config.toml
n_kv_head = 1
vocab_size = 7304
rope_fraction = 1.0
parallel_block = false
init_std_qkv = 0.0415
warmup_steps = 200
schedule = "wsd"
decay_fraction = 0.857
train_tokens = 160700000
Each number is 128 + 32 x the weight over its row's rms, rounded and kept within 0 to 255. Layers, rows and columns count from 0. Numbers have three digits each. The size before them is the row's rms in percent of the matrix's.

# layer 3 attention query, 160x224, rms 0.125, rows 9-31,40-63,72-95,104-127,136-159, columns 168-223
092:188142121132122095110114095125112096110109051162091130078090108102140119092130128095130143127111088130123080105077180111124135104112065062046096105099088098138169181105
092:111099164101190121158121135151070094121114191052107066136098145101112107156146168137143114127071101086164178120090128169129139113122140117122129124171165110151092125192
111:133127124121154067095143136105058164145137158108123157113122153120119155110132076152120176151077131131144086135145123146111052134071109182106114101105116158176169060143
098:116097100137103090145123115143132114119207140112134149151156116147147108101103090123125091138131154084200127124104164111135151189102067191177155083107141188054109139157
102:099140129147113178145151147118129101125136171127088140115163111044145115091145117111120140123110187154137125121119154064092103096083154106126152118063068094162140113109
108:055133131066137167100090148158079072077124198118151123134090138077089144180186202131160135145126110123111120134132181207109131079064100120109112135163147096119097116121
101:073113101150078154038099113167148181147176126147148119120212187129220096139105128122146153103160172131097088108098154084070157176132082101126126125108133146166065122102
165:168149120128103133132122113113108197157129086164078149124155140174166124124112030099085128121122161123114118089150120061120110172128110170096181112092087137123130092142
087:139115174145072170171060125142128077128123076157168100124202176148126130133066114111079172103166170102073161102180109075137188096134124103060120166111165111114110110097
091:110155207151099119115170066200109158103133132083152130129168123107128117134092171151120168151097148113081079101178119144124121136156122128115089162080140122126138077142
090:101141160152179143097107112153137145096105134134067131094100085144148165133116119169116069096123133092082077134161087105082064172065103125096188152115123129132186134125
091:084140189143148135144187157133140182143160121102150133070177153199166078161101077164057116063183106131135123117139125167151176157121142145157131115117148130130149130086
104:117136160067048059099135147118159191140114168142133144121119095162131120155103162182099137118128044168171147082115101145122162148125210206153105078102174141131097143113
090:159133153120136155132118085099079089127124107106107145145121119092104155154143206148131150073068077138194187091098138160108164108143055157113054166147072082114063095136
077:121153105117087101130137102115128117133083163084108127060082124128177193138156162121159121197107112153140134157135212148126090130115075090065111113168021097145143154162
103:089115144149126160186146147142116199126140154102167111153189133134146135101119100137078124213073177108114105116127136173109149113142061140172137157099118131120143140124
106:102108143085153063120109132031161146195099094128131099102131138124133092140106109163164080144173151148091061108184120121130113124141081120170130125122085145145124172110
110:101137143127127151146096111142126120105085106140154109085084123114188062071105063098143144163100171181100162137108094104143131168098046084152137201129115152127144126155
113:178155125120190166125129180100135111150105132120095100169134124093124148091171032071089125129151148085108150067183074146137101186108163148163192070150167111166088103120
091:130143175087147138120120066153123175148123084136143085098103159168182190044198142059079147090153132156113138128123110088138188115166146175121118115103159118096107154111
092:152114132176128102177133164198100129124131133120145116100105131102080173106090158108088152185106109193191106166130144117173132151170165091110123151179104119182153091077
088:131163145138069159155179134108136143153142104058085172113136049111177137140160159124070107100150115162121118144167133093149149142154182145198084087177121088170134181140
101:040160088159120154076093089141104148153105090143146147141155085124146156124155080174135072124108091148083159092155075140151149099086085097139135140123093080128108135148
128:070124059149105112104160082123098123110176100112156095145084100073081195084090143171126115180110158107077125131031118158180138165130104156126138141074130138147086074151
116:134149157172134109170058148117143133179165168092125109103111103129127080079134110120137167101138112165183120081133116206160174150071094103155089165152155135148161114119
116:088107141177094109089084101157181135139198128084126134097163136103170103134169127092096081175102131162162104156126157137190147124100173105095112144124146107080159128106
108:175155159145140136111112144089089147118099174180147124139154102125118112136104102119174111071107124150147131092085147107085155167176097098146123131205117065128130165096
104:131142117130074120127118050168075068105145118117183151099122092101099128070189040085092096167149153105117133173102150075130100188098181113114185137078155128086115137154
126:105124119087141099184113080179137133127139162201157077149117095158122141120131097104122100150127167112114120160196139149171134122121073124145108171074066088150179102080
110:120123106093150184159178142105109181117136113045151120184121177105120116110140089138137120126158093108116107080088175184125154219171127094140113163180115111142134124116
122:092137113114097100180141139145089154136044170191100149128174167111092141172188119193186108147093117117170127084114118118070162149212180162111129101147130174131138133148
039:142100079164106105143164123109135111119139100160131142216148062204196082142109113175103135130107121145117217141112156131144143112135128160105153139104114113163102151113
050:105126078119093028141147120127148125189091155098084212089126133112128122148162090119157077108066153137101141126064119094120135132098188174144128145132123128125150111164
075:111135087130154130180103097139104115182149114097175090108136162079120168110161073158108124126171098151082159139116083095081152106152156120184144152082152075121177161099
080:111120141132126081192059108119098107156144089137166108079147107128152133163092099197048128113099142147077126131141102116085171148131159143115135148094165138095131076110
093:220140061104121083102103103127150056164151142179103164153149125136147183125102112098062144111090159107087147126116115100083168095093136153182133106109128133103122049125
108:124160150142113070077089135149098104178237104090120119087114081145152112120135109090115062167123126121175149153094157115150119116053111175090135169077119173105176218106
116:085098115135131113131161115166105108075073116104128146170116140138117148035103102168134107107080130126109118100047112148151104140133159069138100157100125116107102094091
088:120137138148148124125125080141137141149134101077119178124092095135077124126123137157093130140139123154116062155156127098114124155147184181142130180087098146141152177127
106:151105135081139106171200124120135108140112139117212149124121153106172125107109077107084119143115170159101138141089120124152144112095183076152083149079091122111131202093
109:141150112140177146144156177185123123061135114106126139178138138095096093083168122064123113095123174115123190065121147144140156131112192085141102101130129209102159164075
107:175141112094114125161105153135082133203114145124070137107102135140112198090044119093111148169118113191142128115121126147143112130216105151129164138109086144111136158139
120:118092142087159115155183151099148057122072130102144095182166154112140124118118076101098118108134137095114117134125125154090142136211188132181096122169083083116139155117
111:071131161113089110144129158092087137129122133158102160176120078174098125071088124192170149079086037180122064162136153092106155153152053126114120159164133152094146128148
120:168185156182128167168154119118147125081073124150082113100136117093093109057169121063123137109125143141084120111157163110108131147144072174123160191122103135130116145105
122:129131159158143122187141148095111117148149147165113126140118107103087142138142154089124094171156150135118114120135146142154098071173143087118113169090136134155156146095
109:144138121149081145126153091128061162124156155193146177124115189097067161124099058098145112114119174106126134110080169100151125141074160131108150132140107131123142131143
097:088079160100131115132135155160177107156177128079063133105139077196105131041169098155139160137158159134105142094110118094115178128152100107158134112111066136117074103123
095:067151161080124078105105120163149113118094116181094166091151104161076124067053149150179074089147117159159087084120098111102144089174083115132167131158133110137100161124
099:099163126116172111167055107185134164138115155109087149153110109135130072120111145133134097194076142128132071099143169105120123197095141113184144158146081096153139123138
089:170122107093180152094099129097070117101146144158144068068131167128119113119093123164083107079167048132152133099126122144160092071116137146110078152055120158122154086160
098:134134146111168087118122151147131098131133098099158178133128118104121069063060145123148095140111125125144170143152115131137111099082166146158105145143166121164125099154
098:107137132108155078115124164085169081138071104119073135167106178132093143137108120129102103096150189154087111131122133168122112115168077121083096142063110038102166173096
096:112147137079151116159108148135108086137084146055170162156222110113158103088113143118094166120152089114134108094083176146119112060150162058166072104111107076082184125131
098:096174099187115121083098138151074115133146181106058171117108063057156200206109090117091151093107145115132071081144129113113159132139146099164184096096136143169125170190
119:127061137132131140153119077129141145124094096162131109140124174125112094124134036084141139160089138114164084150150107108144116129140073106100164177090121150144053139135
079:127163118082168147192146108114123133157195088124125146131103145175138118095125137122083142125172160181118141142175146157159190106126114107102142140112075082125165147145
079:190180126089167147160138120189110158144111180092174152152035109159120139102156110115087197122124126212156095091070125140164103142113154167117066152146117136104116165145
077:157154131137119159144115104170178099140118131165105098160165112132155149151092104110125129218140083205150094147175146147117080100172136064183110108161185121102187133102
087:132204105062127163178183139196110167116138118092078114122088121106091133090081114101089126090081126161114173050099097103168113180152139132092159135094149137099131095149
096:147166137030118161117041133145143156119142061128121116102149118134136121072113120131121116113120115063063199122141090136116106078127150092193173097115099090155147133142
088:169125101073117103063109075085109106112122093116083103087099106138146134064175139170193129107107154138179111164116091133154167100095134119145116132140111118120156182157
075:163147159089106126113098073128168126133094145106130159152107087135115127129122178136160100168105093134117115144084149194166125164131103157133104149149091112095152238113
100:137073143146150151143102110122139182160076179142136103141118164112105113091178165120130122129106084136165146143102115202141175084062190153129097161181166094109140172114
098:152161151162064047175152069101150153127136111137137101099110141168129062158154118155147105169088193132177148185137083128143157087132087147143154147132133147120141118126
105:121127123153154138132108064161162110070105155134137121148155184070142149116091100140200137114048134062085118138155070142117205200134124176142189117117139123131094137076
091:130100041112131072175107172145122066169100135097128143135084113122098148083116122172142138142145133103155155169177104168149102141151082103159170087111126096099140079126
098:202140162089120116146148165144157122158134150117164098120127147108084145102098159095160131140097089107164148161090140138127133152142148097187109108160124077118166159103
093:122143109139086091020166136130169104141133129116105104114103091118106146095131151175122135144120047089113153161161149093142116106112086101141163103117162160081151094149
092:110148095126104170153109165126117123142144099138110139136172044171159164084153084105132147108142189094100172099138137174069177138089147139089188134122122132111152145059
098:112149125163151105167127087124118208164178130122125140172083156100149164091099101154128126151129100202178147056111140143110157124150131156183124139136139105155102103043
097:103122139173113147068137122148071123070143101079132123073119105119076100098097171141155117149128117176140110098092075096113091160149149106088082151058101125124121165181
101:147118108135106077093087185164076089127150132089081147090154159115118139123084095087106090066099130133140102158096154094089068129181097102134124095140167112168152125193
108:198112192131128131105148124168144115133144156098174156157077160146157117113146135068086141115109137150109094107161142165157199146073142142135143089151105187105156137109
100:115144161139093096053209169136188170143166140149131138145121150144171082116103127171180163098120140148123116171136078140061099116129179134169142124072159183102086158084
110:138125149119126144110171066164128146107167151159121084134142217175125104061166114110090114130152144123076158129105076128157143119146190191170182105110160143139160109148
106:119125179107123130154119164128126132088139096155135154146115171188101089138150168114133117186177185097129072133133143140213115150190138095091118129064155089146119116115
104:164113121134103166091138166151146087172085124126066168126129088097140140130182158080130141153141099152124144158102161108097145111136135126161120183126140143057099114166
098:095101133081064127043141131161166145129177139071155153131169135102180124165065130165190122091077087123110109150097149138093085122197174122142115089080071145129134121177
067:149123149121198114111056131175100160084109106155109148122138118122131093165141128089068120083071115067148106106191089146083080208116145220080143095060093111140164097103
095:158101156119073121116130101127091151184166075128106114084167208193085149129160158127159136108141140148153102141054160146162107105126118127178116143106170136142120094147
100:133116106123101145116154171131145086180116098137131121133112210208152145149110181133163168123084175152085162149055157196074176116146088114099155162074149181136162130112
093:118175142131138107136118165143155124127135123109100097047136147158151134176179143144094164129141153139140104170182148128131115095127089150096135129078168140123170102103
090:068090145105100117169113168188148104151039096097110065114139167124151142142134109174117145132089110165082143084089148108149148141128135149102087127134104190194147158133
099:147180131076094125078033134175145176165084170199106118171127115129165093092114156111126160122115185106167115142123200118131110102108167160133115166153167162136138199145
095:147110135086147161164206151179131127167189127152178150141138119142082103082120113136138138128128169206071101056083087187149156099131146125113145140084118148091138165059
084:143126148133138150100179134126125104126102085105126218166106114168141143121121133085117107098141109171155124138134205137119142119121114097011188083096114136084164098116
100:138107131166213141159205105122079121179124084065148116176110184123134157125174104119087061083085142155110126147098150206084198156102123159144118121145150094108120129087
100:075094192149159094086135118135140126099129130118106130098145125057153093159130108145085090106101135122085152154125122151100085123087143081211161104140151080155158179118
106:135133183121167106139139126091136127110076052128123116172130074111123093094132089118098104091118133124182118115164106158184169171065168126124100134102168147145138143147
097:136118189154170141093145166125098106137086085122049132157148092084103136146132100131118140105131089123115125135141123160136114151139111151149166100187144098135139148174
104:114139187145076144064101095060104183061077097129087150124084152129136080127134153141224110099154136161079135130146157110121159094157156104161109112165145126112161156093
101:186112199173143104155131116129178122154095161151089137125148170097109135157102132084097137117129165122125106154100136142160102091119092123146138124163146124092160134129
108:220209158080162184100093137123113126143136134114107130134146125139141158129140100132182099151119155168125121110132112128146144103067145064085170120126122138193142183097
104:125215130103135117140076119133091110091136151138170063098154096150116149147124127163096108065117067133143136120135120137139173091086106173131076146181162125088046064144
109:084110120137125172182116143123080121078200123122105084134125124125046137064108152155157126134145183119144142160097110186116125150169178117122134164080051112115162087196
108:114082127210183115153108168124154117123122098104108099208144136101127155152167091093123072112131037145147105180115130092114112137123140137096069115141186131164155158110
100:186167163124113126188123078114113151132182211120145128145096130132112141086083136128109171098139106121091148081139107135100160132105108184107128096099092132162180159120
121:095144129116165136124091143109086167149065130111133138135167176131177082150103151130126161094141158179134155136097151111120185140161129084116093133196114142123134146161
102:162135139103087077179074125166139119149135067094083146130106126156113062168152127058110132183045080070105076150111158108175126141079160110141123141138081106167155157065
092:125135092130094127137171113108121135136111100157226118106140132123085119165158119123087132167163158056111070122117075085105142065111102108132083141107171065130119078077
111:090110161094171117124173104150177150087151123078117123069105109106122139062176134087121085131123173108094138151163060174148096215101182136097152126035092091093083131099
100:115167109161114139116104076136190128113119115134179198198122145082088105161123093101114136127177090147205110068112144105098160149134134073115081112140139102167086142125
078:111091142172137058114098126173152167114142067149113089180160159118119122092116119117118117057052142045074171170161097168094104151134154166149154149077106109093107108132
097:094074130112089138113147175190102166145122129146125121139137180091083115157124161077147123084101194066104146150150095183152098168104139062176125142075120101060058089120
108:152079112101130097146120082175129107152158174125149167157135151096157155080107113125057158136112088125121107092087127151151147199145119108176133140138130124019114027139
145:122075119129117150112091143106118087132123078077124091088181097141140111128106143091099098142119082164155125189144164164129136166106185140036125102099139127143194115119
122:088080153123143101098156138134182128120118144105132159103111116200152162152168114148170107158141103134144146106201130122083086138142197093095157105056070154122129168074
111:166158127095128080113137080194117167160158092078152163111103148141148074115149116083126111187125092176104134100074208122139125137149113126069177141081106123105144142124
117:089118160100122153107168080168150119108091139136177144174077224135133169083130090119143093060064123122116147077123128136103136149112090141161143123076081109096148142154
085:130109097081145114158137060160114114148171149118171117200042125141101112165105136136093121167119097141134103163157130145117133148130155188062155102057116126123086146098
120:135154078136077119105139151130103074153189164135154127179156121111098163095040106166081105146159186135152112078050127163120190093135105115122116092141157128143153117125
114:113164144113123111183150089161103101136177096136120134152126081130121110090146079106158132124187169208141131105171126198139122135133146098136119111135123137124117128111
105:120182113065093159114187073130059156076158106127165160069089150114111164134119109159066187152099142160078149164129097121188196111168152125135129168116117133096157104106
100:205099158170173122125139148084159091130109139113104098124100167154108139167174162159107144129166089073156125126139128115093151094148126137176137083175178106181155121128
108:146150172148096109117146120123074186158058138150149143115114085113110073184118132141165155107084050191116142088088147129154127151120094129141148107127161146132114188125
103:157124117158091105103155143146167128158139162178153068137141163116134140147092136087120188175148173138155093092134151104133159119113136123118140107100200163078102124120
110:130137150157093148153126128115161150105111129109100123095131136184114128118223116105107134122099137067151113091116089105144085104130090134123151108143076098118156170125
103:160141102110122101168128075102131132127168137145104144104108066070125088088130113174182118133137145112138201148075120111128091153081128166144075155100122147129056152106
# layer 3 attention key, 32x224, rms 0.109, rows 8-31, columns 168-223
103:150153118140139074125134138119154095181116078080165125173100154108160163126088165095157105164102071149118107113043147116110120184121094073106081115156130107115086181073
109:115092132082125152065153195130187139131066148113103108074138132173125060152177109115126110117142129087124121104178122132104112171207100111149115197134167159134122131175
100:116180145078183101102088213090170209124070100170112140146140174154177132091123030133070135110149166130180105130168094133131114120112097134149183135177104161195109124087
104:178098106156123114144138101167159155164137104136128128125119186137151099105144117101153121081140144057154131074158118184145053140120157181177145171086082137116136155117
101:081150136053137132088157125159164102104131154134095086094151161080100122126105189174122153086138159149087143115146128177147142078139126153126113142147149138181033091055
106:076111202103153151200199152124114127087102085137128104117085068154197172093124107136125202112090127146083121124122154107152138125125156127077128132171143123080182140090
110:114165085138046183098151126095135073139082141166093157089115121139136134143045083080124151087141096136168092129133049083121099077243129127132145131132156146150124113113
102:075108080128140160147100174097107142171124129108127079126086109165071176110114148173125160120152126093163077139143058117141076180143127129114158096168061125157126081183
086:088164078136106136102116118144154141090137128148119085130127125130113148176131040091075124118133100117131078164114082042141107147151141132120142124155112165163126129087
090:073152078089131133148153153148131109124225109140118120133093140151123106118135080097112127184116128110114101141112120063107106124134113129140150131157142085186187150107
094:163092086171184138164110103127123123139121164114202082109121108097107117119121111158127079132108141159109155122164175177109187052152158116136148082145110096130087142134
088:165148149110121111102112080136138128132130126068147170188164103122140116118173088115157142129175157129153136175098089123146134184147087123179151108201134126076128142152
107:073139000149099082140165122132101146120099180162174155177148116164155097120150153133127138103126147175140138110123129061118248123099079135126189143145125116152074152117
100:124110189139125139120132075128140154103059068142160136165134106160053132096168135125145089127120122214131122064055168089159130149124139144152210151163111127129100121115
107:100173128159147145168149133113106101133087124109152145105177126161108094093144173176140084135138141127102119140112139094125104135106168115132137104137163137093075164110
128:177124126125112165160146090098140116149155106154189137130124059101148157108108163174116116116137080137080176143037176108175106118115110107168166120091110120077086173120
108:175116144153190112138102134090126154120141122151130163050120116060168115174189144092161129086058117168133160132147140158111104093132141112108132116133127148079134095128
098:151151109110101113140103203106093133161061172127141123124070127066159081173100190161123135149165107124150094120064127071167173155129147133175196141108137123078137065110
105:136145097128072132145153109102097145099080109106113186143132098079099156121089191114192149145112149164151141126129196135089156088174171144072120126134140116153077107140
117:144100167103056153148216139105114114143102119113112158137103085127178076135132186183082114098129113153119146087156133114116147095146121112118130133093116138069154163143
102:087115146133149131175153167109148131136139142170097160072135202124135171132103146108203119106088219102121113165148146141088104113088046166174063147110098121167095117180
096:132123167112153173167130108084058102130063081149108105126074136178130176191137047121157113145110163151090142192128092160134071163094159150045148117118072115101093186144
101:120105092133155108128186080101153158122109200156126124111083107078113198120098071167109099183132061122127134070110139105150118119183039139140061133124139151153184099169
095:108061140127168146130157156154105137163117135112150100150046134134130175094083139137134181119117124243125030130169115139105154079149110144123098153073087064159106076083
# layer 3 attention value, 32x224, rms 0.148, rows 0-16, columns 168-223
102:111147139074118125131160141074181145108114088141105168098113077130121140087125141147130072135106167072125100133163170098125125110095149073132096155173096103115088095150
097:107133094119145175096181163172173148133117109111152152135167087109124084129118139145065134138094128176114153124116079115082106190122119160133106112135100122118107088112
093:126102095184121147136134214147102141059095100079102081111113136148100139161071151093108095078053164097127126149145131088136131173121069127146090126123129138115094128082
104:125114136085126143195125137138169067120088125108115143093098198118089140122114131136087140168124102144121130219150138127118176157132098084122098139121138142101159089231
101:094180106107075125116139110154095155126085100186104076155151157114069083131117120113173143128146133181141090148121139144089133138130116074127120122082051091141141135111
096:101167164100104143135135134109075144179124118142129147135121182118154110151185134189097100159111062126169122086144108082119065115147109135070108101106168145117112161152
094:136157099165074178091101066114149146137116161146113149095141118090179177126089122139161044090141205132104166100142180117065111147104092104115087106144090136156075139137
104:144141119105171168115050127162103175202145131095067168112091132091068101103122101160142112077098116110215113123125091113121178127122092134123103166156101137165051186215
097:057173106170084119164121143127152148130078126095145133129122160130158102164151105139151208132157154139114123148135154141163158149076105235155057168120085177108133131114
107:135116097074128153112134103125106115139074211121122121149148150092124089142139104169125127096143145147133127162149147121121132145112170151151130112165099126154182109080
094:141061169134153171121159148125123207145147181045084058176116104174074135151137127146171230143118124094155156103152140117075165076100104163127112119091124048089190113136
102:170074099082116107114177103069101066074152097103140063152124140182093112106150120143146144069151188132132052145114140075173107181097137144145156169103126108130105117129
102:130137107115117093149102077083144123137115135132152073184091081157127070115076122109140128106182108091127114097120088108178107209215065141154131090099152174126137089121
096:079105110121102072089150089161127140144136131133153190090177146168192095144142102108112131172134124118053081119168226110176086106115165126114121208110101105064133152130
098:123162161109065132155137092096141076189057147094169195090087152187158157147083111126102161129114128119044080125147146084202122140095097116113111131113107088091125111111
099:144105144107156131130191105157205065176121168173156123094155151157173100162089126139178102132231121109128118160114099151138142172129092160201070118069122114110121137092
096:088128112184158088049134098184118096082131056104135059126114105165146072145175109063105141094168166109080158108158130111100107105087105111101185129078124146141107133160
# layer 3 attention output (transposed), 160x224, rms 0.148, rows 0-16,32-48,64-80,96-112,128-143, columns 168-223
105:094124153132168135119117142127122091135109047126159107150106101140122071170110057169119185160176110151171180121136171118063137104153097109110122164128122118193150086116
104:138144123086145123127133215116103116146131174120155130140143135066110148090125186109174118066087152072141101146120154147079066129133094135120158166130102131127083160090
102:184091159177158189119081145098142104106089112096072121147127151134172063136064180092108140100095120123159139101133175155059109103101139171149200095064097132142133051121
118:099123126086122099151153137073170119136106178102165076109137173083103196119110140101000137153108103138120119129111067149134132103119115100173153174171167165107061127114
107:148165142134163122160123117191137156134117128152074137115144158151093122096123201080143104158101164107156135151077165141101123096124129139167185129129121141127098182129
101:119121131075149107138100147188129129182152095130137101126211127169140093138155125157194134132134179145113159121088093112146160209095129108108104132170124103159184185075
103:117105106172137161148100118147100154082161148112126124127113129125143140142127155140156121162056149068125086157142113100135132113128139140129157156127122112080104164137
104:101094093117106166189134099106137126125108139149210100163117153120103159122054164144100145122163107142168150170078091117107101122181129148133149144173174127102084130112
109:151085146151111123149140135184109174124150148109074114117070135141121198122131122181121139142119127183141170100150058157101149106142085142176140121113126144147080158179
111:156134130100156085074080128141118088097145101072078214147126083159140167109165118146163105132130134119125195167082169106096090128132147099092139089109127166191108153118
114:147140094169109112105135071112100130138161115166179166139062179141110175138154093139151149147121085156096157165190116152121122133160128134162119133099092118092096059104
121:117102154158141156102168145163142171103084103141086149214181160156130072125133097127111080146128170165117113193090147167103167179152122172153107222202196105109164171118
117:089115122089143117134102160201080178154112113133120152103135159112098136157152255086094168072086168149092119132087154169137127153172117125131101152075117132156120172092
119:069130137127142174133115099150099167104150130109072144120154128110127105172174000131094149130179114146136117095180222110049164108117161132133108124119118140106103116077
114:148136160088162117168130073132107150094125143222074185151176136169164101109171094117096162105116166145131173091150147141166154094114127124146150131114142146123138153134
095:121108188172101126148165160085147146128112134134191082212121139117101128185111125068116108141111114203157158101127068155114088130153143165118141148163116131173127110074
104:118113123146120140123105166140127138126122100116105139148136121159142095122146131130142048187157140159135120148134163127212165133069128135050136125179096121180193184124
097:103086096172140159126083152162149150081126134125126156192112157102092130093158075181167116128136110157183114102114125084094159157137119105148164060165107149106123162118
100:110166121086133208067170131136112120093108093120156140172145180163146158128148122149134117083091115147135128051113204131141123117117139160097120135204132132110090143155
102:080150120170081157165130119103139154169106167127118092168157112161139099110132185167113132062195151151131159156188104067113114074171162095118100120189169188128091137158
097:131142144170112163146101096169120166079114110146138122180125142133066179128114101132140113100161113125157117086188111187112108115116152108056129095180174148183149099113
105:141112132148134166147142173083127163161188105133112113114094117036166164128123063110114124109072111127099093173143122167178107142173113150193120130112090107142133146098
102:125138120161133132117098124123114171121168158094149135112099074135166095164124255127073116184194143115194102113119098163174153120113128098138136120141081178106164113086
097:163127123078129068182099127162163099134103133140135145090124120135110109157147140079116137134145165097128143085140215191143136096142133098185106150129147120107162115074
091:182125077130146100156144113146156119127150110108108094170126042071116130121149057103127095139177147185101105170141142140137157145066133142125126112118124133098145075049
090:174135150104125144101083085107163109169163081146133134140100108123159083126144172094084131167165172133116128144088162163171120142078164098101107156181187197118089149089
101:111081156133144072156139121135150168213186089153123069149126165155149148112109136125096114145105105161106122164129138131167122153104108106147073151102194084169147141084
095:122192126108113149098135152154149103155098089148092116138134155150179052149144207147102103122051144135151123142071112097114110120101074206127135165138119084175112138077
095:107122131147072140087120084119131153175134133098118085135138148164148188120085097119144149145141083175134173135110136143143152089118153075121132046106141173154125106164
090:098130154117148129155181078089138089067103135122126067119104113143094108123127092150128082129139143188035092123135074139113138123066162121144090132090138173151124084147
105:145141114087122121172194187087183111080095135089141135166143158110136179116060194114161162106117145134085158160136078149129132173101190164103117079138125078223164137084
094:147112112156154111045132120155154125136163107117170136107139102097106140129101186137136085119148151083168160153125159123163151091153110141117110129127141137095096075129
104:113131117143136113103132054163067087162092158147110141089136124116148139122163123152152096165121132132109152089014074127134168116152106164086100157116114162116182066133
095:159093140129106107170165092151133119139094145164055156123108129109129150143092228121173175143128142119077076112162061178130153077133137129108124077103152116131151082100
092:191107120142094139090154118099092166245177116180138097127166165210144097146118173111131167090112151098168154131165074198098183107142124125126142138137129079138103183152
096:130091118182114086114112146184110114177147103101055066099081132135116128082141200141165107106100119119136117115113158190164116164129131115093160129149111130130106112119
092:152089136149122114117091100088116098165100134117130186172102130147170090129159085094103192193110144175054134129138093198099125150060124136119074138170133125156114072097
099:131097100181175097144119168148198080097121171150110100110169127116202118146131136074082113158116124120085138140107085129160173094152150175194165152104106132099097136151
096:112127057098179097139139161195061117141117127165145163093186157146075138182139109108114089124128158122169174120097155191131114093128155107118152161141155126127127139169
099:154121102123146166162156163105162118151142120104061128116120192113105087132159134141097111154118143126070107169108140093124078137221140118127115151178190094179123119146
089:158113088085208152095147106092089128145138126086129131146125122132140061146110175159098148099081091132158120089145160052170149092122210151101113108177146100069162141180
101:148130113110103165172092077102135160119083180134179144129112161182155139078169151116106157109188165158126151150164095100144116115192120117162083131160086152137172172095
096:130135123103198092144116095139110105196095124103178090112114151161136181132199122149068188128098140191131164065125124132132101159205116137105087112118166110146148094132
093:041091166124128139172080132128149105135200096111117093138148125064119137146168204132148128095124192132136155072114102221105128152097098151164147048108083126128093112136
097:104115126163149079101104164168096114107096112146160093116158121141082150089136157136176140121114111139093169185155149145150157139125124059132147095117129124141129089143
091:077150135102179090184168147181135182087156075120100141171165167159149059137097052124101138118121125072134137148084097150127142139140112158097159142106126099091135148118
090:187142174117086148165123144167104145110138130113143195156209149154182186118123252116058166110153120111168125148113106186190072112177103133136150160132088113115125129111
091:146127096160176189148110102120043118120162165102151118136087170157133102114085135158060148099137109128109128125127129115164153070180112070148121147121139178158033149125
097:129105147101092129188137076109156141141103150204116119201215142088158037116079137172116117082178149129121153099116153174084163121123155161161164109174143150169117191114
096:154152171107120107154197120097127104052130137076170109164096112120158121118075000125185179088129119108137149172167135148086132111180097209149129120114178150067119120060
099:104148102124102109093155113104102108134108141104180134124126142117164122142145207159122104094102146185147149144121130123089102163163137107157108217178164141122137169127
108:072136120067148097128122127125137141092119143156158101113144140155101141134156162127074087172146138085092123144119150119141128093146148173174130164179159138124116065128
102:090172175153140146182156110161194166164109167123053108136157152113083065165168039115114136145144126103126123112169133202103142111081134067140157120150140107143134146120
089:162094116040128109172086145129163124192099172076097112125114131148122183091127136112112105136145135118144095169142113152125193118118155095127186084163123072157097105130
095:100147130095116179082178213118116125124158102148091109141137102066095145135141127099091144076090192050176127089117121114049077152097155190155102145105108158104086086112
106:088176166091120109141125161117107118147106142073102128168083094152146070122137110139097151136136079087116154098082118097175177080080142138091177112145089159132102133062
096:115105137097100132098118181166147103151119111143161097089155104170095154141091206079131103095135161099171125114192100149105174116127132119145135114108146145138122151131
104:115116137185137102183131073128139144128182206124157098113168181076133098165157155132149112211118103105114128138166109102137112156175127209151140139164148085078110147142
104:109127129157127100216122106156161137162153196095157118118093153186147122099056202124120155118119178066208110108120068172101134113144125139143138108110149132126102147138
100:193110132159125105090091116186138125115098155108110180216079104073116132111112162166189145097151115178178139174130135128145159092163128054147113076152100061140101108148
098:125093121113118091097086153121152091074210102086234134139135128079155198061155175111130133118124051101131128119114148074146111104140163142050103090152100149140128150206
085:101180114062104150155109123135124118176107162140124134093143098117093137157143129090142133172131062132121130133129139110069151114109193136140150112141164120106178111128
086:139159116146149153184106099179140096189135134200091135144155131112095124133182093138110161125129121160141108110132148127106120075136153141204169108115115172151140173143
092:109122185108126124126109099135063122078157087131105093109085134170115138150150183119160193092123221133070085168071155112100156162161116102084101157152177062100122140084
098:104150117082094125139124115133160138134101106143143120087130025180076122172170034165163064156116108128170162072187133096106099127160123078156140108098104122140166117162
088:145205140157143066121145134094116156102134193093073097037165122146141149163183105108137086131127115132120104120158139086104098143139105094063084108134103109138186124147
106:117154118168135137125113120121075157099155092140067101170158097135099189148115116116116123102113126112122151131119157165152212126012120113037146108107116145179123140154
094:176124099183147137105178133138176130079163090119129083076172113123114107131161038119121069178096135158145091138134115090148121139094112172140108168133143091118115146115
102:065179141151126177149135142126092164137087096135081130118173066103149107146142192173122186097147186088115142085044136135085109092138115155199099142126076152140089085157
104:074104095145188124153168078128101114100120110139164149155102106084112130096134166165148165095134127145121180151099114120071126142127098084163109173097158144084185120111
098:117145095130079153151122150125097145095161081128117101163140114141053153120086154075123148090024114158113149130146115110102132131056138169167156127117187102157147136147
087:091103146077089129172105091158090138150139137057140137117129161154084164130102104148149149160117156108139090172151113092125141187109145101121120107079077096121164128122
108:118100107155167165163103087177161131082220146091177080137148144136120137102183083156122137127182140089115117118149090100126109137117173093105123159091166115108123157127
098:073128116148103161125113148124129106103139190087184103106131149124073170141096199108146162109086118059183155113125079200109147111150121131118170106136154134122115178137
088:140148139148153139147085067145159135127162085089174115153145118176136195111095143175141106154122173067126138110152139121114132146143137122146108132125129105151135105101
097:122122102179131108112149176083166169107124119121148175139105164052128131139101118123133116121124092089139106113055097119184137110103100141078157130152138164109062152145
098:138130067134117134102104107093158125068154166151085138174130115154198126162148142097167116094128116175092146152137141157162150116113123108101164103160167139188141201115
099:100130081196127129175119126118074148170170126179197153117123140127123121132073146180102172123125116147125135096050124126141159120139152112139112169188167119098147108158
105:147108134108114118134149111104171129091143095115174122052106153159146156134143204128152108150141166117157095109144129112108115173149083128059129126085115116086184116146
087:163115124145113112125139139128138093126068105159068104129145115113148082145162118114158159103097061177129156140131144094119117128130112125111141124173140076127155154103
096:142135118142104142111112137122165157173071125146146161139114080113081044117151134096144097135137152147105133085153144122173127082171207167141101149094115141162115099142
082:085123136157163145140147134178130136069122152143145157151108147099113179149067099104152134110082137112126111116093094143091124097096164149124124242098108119076146086144
097:092095115124137127133086108049164134149086078112124149095112113158158173114141068134092096171146142151156130134156111155101110124075159153148099133083072096100135100140
106:122127195078116147136112107135088141114153141146192142085145156164126113144137087156073100172139055071135136124169136105133061087089132095162114127106163100136170112063